Weights of a small transformer language model: width 448.
Each number is 50 + 12 x the weight over its row's rms, rounded and kept within 0 to 99. Layers, rows and columns count from 0. The size before them is the row's rms in percent of the matrix's.

# down: layer 6 MLP down (transposed), 1792x448, rms 0.0923, rows 1467-1470, columns 224-447
# up: layer 6 MLP up, 1792x448, rms 0.0914, rows 1468-1471, columns 224-447
down1467 073:57 41 38 58 35 69 60 43 60 45 66 43 64 55 40 60 54 54 50 48 34 42 40 37 55 55 76 41 48 40 57 53 40 56 75 45 56 40 33 64 53 59 56 46 35 57 59 47 44 38 51 51 47 61 41 44 30 36 42 60 66 53 46 64 32 67 52 60 31 53 33 36 40 59 48 27 64 48 83 56 30 32 60 61 46 64 39 48 52 47 66 38 67 48 35 44 69 49 60 42 42 35 63 63 54 40 47 34 55 45 55 56 59 47 61 51 42 43 61 31 55 39 48 40 44 47 59 49 47 50 60 34 44 72 44 61 67 69 57 52 49 49 91 56 47 44 31 38 31 60 44 56 75 44 69 54 45 69 41 52 44 60 46 70 58 38 47 53 57 43 67 43 57 44 46 50 66 55 58 43 37 48 54 38 60 56 35 56 67 49 40 67 49 66 46 50 41 49 60 67 43 67 65 58 59 52 34 59 44 53 64 56 40 46 43 26 46 61 77 28 83 53 64 30
up1468 102:43 58 42 37 65 55 46 55 47 32 56 47 48 70 35 58 43 49 47 51 49 45 50 69 58 69 51 50 66 48 51 48 52 43 62 46 61 54 60 51 34 60 70 42 49 24 55 71 65 77 67 64 40 51 61 32 49 73 51 25 51 60 63 49 58 47 42 62 50 48 51 40 43 39 36 74 37 45 62 62 51 31 72 45 54 36 46 59 50 66 74 48 48 28 37 52 46 60 49 62 60 54 48 42 53 45 51 43 53 38 55 44 38 33 67 57 44 51 52 39 50 55 34 66 62 57 60 33 48 52 28 47 31 30 59 50 49 57 71 54 41 51 73 19 36 71 29 47 56 50 48 56 68 69 85 34 45 50 76 42 54 41 36 60 61 69 54 45 68 29 43 69 50 49 35 60 35 39 43 45 61 19 49 74 54 70 49 38 55 51 50 68 34 41 66 38 35 70 52 52 50 52 52 26 43 54 43 57 51 69 53 56 50 48 51 43 37 54 59 45 42 48 58 41
down1468 098:56 74 64 51 41 48 39 68 50 73 55 38 28 36 42 68 67 54 48 42 42 62 40 60 51 66 49 45 47 62 46 47 51 56 65 50 36 50 44 38 52 42 48 58 51 51 34 37 31 57 45 60 48 35 58 49 71 44 46 56 68 54 46 53 54 67 52 58 51 39 62 37 50 59 67 54 57 35 62 33 46 68 50 64 61 47 65 52 53 54 64 30 56 45 55 66 57 53 30 66 49 68 57 71 44 55 34 64 43 47 43 31 36 54 31 68 42 45 43 63 50 49 46 40 16 44 17 45 38 31 52 42 59 70 67 71 54 62 39 52 50 61 49 60 53 54 62 45 50 24 82 50 48 48 46 53 37 54 31 48 55 66 49 45 53 32 60 31 67 26 58 51 69 49 65 56 41 26 50 42 44 64 41 74 66 31 31 53 53 49 53 59 36 25 43 59 38 55 46 49 48 50 61 37 57 40 43 35 70 56 27 47 59 44 49 53 48 72 36 28 66 45 53 57
up1469 109:59 50 49 51 75 35 56 50 43 39 51 64 65 32 63 45 44 50 61 45 57 41 43 35 32 36 30 38 31 53 67 55 58 41 57 41 59 61 33 29 46 26 53 59 64 56 60 65 47 25 67 54 51 55 36 23 48 82 31 28 36 57 46 45 42 61 40 66 38 41 51 23 61 44 53 54 49 42 46 65 53 66 51 54 38 78 62 60 37 39 52 61 45 34 49 44 48 36 44 34 47 52 36 49 52 65 30 33 74 61 52 58 50 44 34 46 49 46 47 44 52 46 51 50 46 49 50 61 54 29 55 51 56 73 67 56 52 51 58 51 56 49 37 38 54 67 41 56 48 55 39 34 70 60 53 67 30 46 44 68 42 39 31 83 52 40 47 59 41 42 45 31 38 56 28 56 69 50 32 39 47 57 61 55 41 58 53 52 57 41 43 56 39 63 29 50 49 54 52 78 55 45 48 53 48 51 65 62 52 34 58 58 57 46 36 64 37 69 47 46 36 48 44 57
down1469 120:62 65 72 72 59 49 87 39 42 64 51 54 60 50 52 68 60 62 59 49 47 40 62 27 51 43 29 60 61 55 49 30 62 51 48 41 46 55 47 60 39 54 58 34 45 38 40 74 48 48 44 61 53 69 56 47 55 43 25 51 51 69 45 50 28 52 56 68 54 49 49 50 50 57 62 51 75 49 60 59 70 58 56 23 36 62 41 42 52 49 68 45 41 58 45 36 45 42 34 48 54 46 67 66 53 42 46 48 60 47 30 70 45 59 37 19 55 34 42 63 52 42 59 37 42 50 45 49 47 28 56 55 66 71 45 50 37 73 45 58 56 33 55 40 66 41 48 62 47 65 66 41 69 28 56 44 47 60 41 69 64 67 26 58 46 71 55 58 53 48 67 28 50 43 48 62 51 40 26 45 62 54 53 41 45 47 56 40 47 51 45 42 56 50 41 41 65 55 63 69 61 41 57 51 66 39 76 48 43 56 50 56 64 41 35 55 59 50 50 46 38 41 65 61
up1470 098:24 70 42 32 48 57 50 33 39 40 41 63 49 36 58 45 30 43 41 69 59 36 43 40 56 53 48 35 39 22 46 43 55 38 38 45 53 40 44 63 53 42 43 28 59 54 72 56 70 54 48 48 70 56 52 62 55 39 38 51 30 46 31 52 46 56 32 55 72 37 34 41 45 55 36 70 54 56 71 49 41 71 42 47 43 49 39 53 62 52 64 67 55 50 42 69 38 42 23 56 51 44 43 67 63 53 67 34 36 53 36 41 61 42 67 55 29 60 48 38 29 46 47 57 56 50 23 48 30 41 53 63 52 44 48 32 60 55 45 28 47 26 27 47 79 69 41 59 48 33 49 41 58 74 56 57 36 36 56 52 55 68 63 68 68 52 68 43 75 48 27 49 51 60 49 55 43 60 79 39 29 48 39 61 41 47 35 46 58 56 28 68 29 54 39 54 48 35 39 56 60 28 48 40 48 48 76 65 47 54 55 21 64 36 70 46 76 33 52 62 47 49 49 41
down1470 096:66 33 58 47 49 58 54 54 37 45 64 60 38 15 61 51 46 49 75 49 31 45 21 52 54 79 30 67 44 43 62 42 48 57 63 45 25 61 55 32 58 51 17 57 23 67 59 62 55 58 56 46 39 39 48 41 43 57 68 61 57 47 30 52 39 59 15 49 48 71 48 45 38 64 77 53 54 31 39 66 56 34 59 67 47 44 60 52 50 39 54 47 48 20 56 59 48 48 65 58 50 75 59 54 36 48 62 42 44 46 46 56 46 33 39 17 46 54 71 43 58 39 47 52 54 71 61 59 40 39 31 49 48 94 49 42 54 52 39 73 74 41 72 34 51 41 39 58 40 52 37 63 61 42 63 83 36 51 69 33 49 63 53 53 52 35 52 72 62 70 43 55 62 51 56 66 50 60 62 46 56 45 47 41 24 53 61 59 57 49 42 77 34 52 47 53 71 63 37 56 53 46 73 52 48 36 50 54 46 56 37 52 37 63 30 48 51 59 52 49 40 40 47 49
up1471 087:42 54 64 43 58 42 52 35 46 55 45 41 50 48 60 49 58 72 39 41 61 56 48 33 68 56 48 75 29 58 70 36 48 29 48 56 30 22 69 54 51 54 45 86 47 73 44 50 49 64 45 50 76 56 51 25 50 27 77 77 47 53 69 43 51 36 72 47 27 67 69 62 70 59 53 38 48 44 46 65 64 53 45 53 46 69 60 66 53 39 45 47 33 61 68 40 69 48 56 50 33 45 47 47 51 39 48 31 53 65 43 56 59 48 24 63 49 71 65 57 62 48 29 53 52 15 40 43 47 72 70 32 43 41 50 45 50 53 53 55 55 46 36 45 51 59 51 31 50 50 35 52 31 64 66 48 60 31 56 53 38 58 62 60 43 54 51 40 35 49 60 55 25 45 60 58 61 60 69 50 55 41 46 41 20 65 33 49 44 48 35 41 42 44 64 65 51 48 54 32 47 41 48 61 34 54 56 42 57 35 54 42 31 44 54 47 62 35 41 38 28 78 64 70